config.toml
n_layer = 13
d_model = 128
n_head = 2
n_kv_head = 2
head_dim = 64
d_mlp = 512
vocab_size = 8192
activation = "squared_relu"
norm = "layernorm"
norm_place = "pre"
norm_eps = 1e-05
positions = "rope"
rope_base = 1020.0
rope_fraction = 0.5
qk_norm = true
attn_scale = 0.179
bias = "none"
tie_embeddings = false
parallel_block = false
extras = ["local attention windows", "paired heads", "gated attention", "capped logits"]
init = "uniform"
init_std_qkv = 0.0595
init_std_o = 0.0
init_std_up = 0.0595
init_std_down = 0.0
optimizer = "muon_variant"
lr = 0.00675
lr_mult_o = 3.0
lr_mult_down = 1.5
beta1 = 0.9
lr_head = 0.0138
grad_clip = 2.0
warmup_steps = 0
schedule = "wsd"
decay_fraction = 0.823
decay_shape = "linear"
final_lr_fraction = 0.0
batch_tokens = 65536
seq_len = 2048
doc_mask = true
train_tokens = 194500000
steps = 2968
dataset = "wikipedia_en"
Each number is 128 + 24 x the weight over its row's rms, rounded and kept within 0 to 255. Layers, rows and columns count from 0. Numbers have three digits each. The size before them is the row's rms in percent of the matrix's.

# down: layer 4 MLP down (transposed), 512x128, rms 0.174, rows 507-511, columns 0-127
# up: layer 4 MLP up, 512x128, rms 0.135, rows 508-511, columns 0-127
down507 108:111123132122107151106100170095134152185147147100147100109110124139140114128127156137109133086093160156164146170140152120120131106125131105135092190125108116136158113164140092155137172075137139063142139133097098142099120162136122099074116109108161159154140132113091117131096126119139148127137143134160139084101121138121115125134114121144134174146131118133107141150082139157090101135145
up508 108:132128095117118135136108130163071085118148129116093166162130149157100114140161122110145155170140171134158126149192090130187120149087152126137097126134114132144130106129155098165109122126149125131105093113138158110102097086137156101139099143094154093105169174148134160135130125142170134146109143110126136156116132146116138151152129127135105133102138102098153126123133105119152087121077
down508 097:125149115095123117159136177121123126101133153158131168157183161131096128098129141145142126091131109138137116166131145142124111098122152145157125153168144154087103163109128115136116122096119185117110109135113107122139107152146158089105116169180125097115141095110132113100119105098153145151103132138154121147127088128100088085140138152134125150098132171097142095152079144146169142105094
up509 090:136130158160138120124128118120154110127140135125114119085105098170165105127156140103161134133160112170126113098094155129124110107160119130164124133083160126091091106126091103123099112086126135136157086110114133145116118159166094084122154122133133113084134134133140137135142102118148134161119149145165093124129077064146133130150127108112134171113066123134102116103107131103140078086114
down509 120:104122146142132106129133146092156135141156157109151143111104108108108133140127082135078066114101092140123136154092138139131187131144136084103137098109149115095121132112137148150120171115130145079146125154128121123118166125126166122137132189150125167141115101134186150109100133119157141119121135136135136108095173131149126155132154080093136157114137121061114103119095157127124156128140
up510 100:131104091143133110152134157103118113135161129086113126164148162176139166071172147072139149147131106161119127128129128133138141173159148139078087130110185163150148112130121084091146149135098148152102140151145138153125106123155145145124115131100129156117107139134149154167157129133088102119142137105142143127146134111117120121091106120171109155110127098085140118117094093158118095131142
down510 102:162165151129114144156124119155100126148135164163136109131117148131168155098151149108116135125121075126105139198084085155121155121095110146145100164108125128127126128148124132135082118107156129096152133067137143135104136142152146188136108142143120139129136150072181137136099116108095124137099108120099080137108141090160133148136141146102101114156157118142145133105130102125102144154145
up511 099:172101151120148106158130096130112147130110115156109136136144124134123101152145144144143126182157148167129120145121125153134152177195117155163145142127171110150136120114140133145150132167136114166126087127120145160130145122092095127135156118107153148105148129103123156137103103135148100149124095120180145165170101153162109099128129142124142081160115139116153164088165097090157122098161
down511 019:170106127092112181143119152101141081147136153161169079123146150150133125096102145115117157134126153128123132124155118097108099110137134126151059116140153113138151107147106148114130124155116152186092147135141145120102091155126114151118099080093124128132109134128137189146106089121085118193149113141137097134156135114130123130141105096136129110143112145136102139144101144146092131160159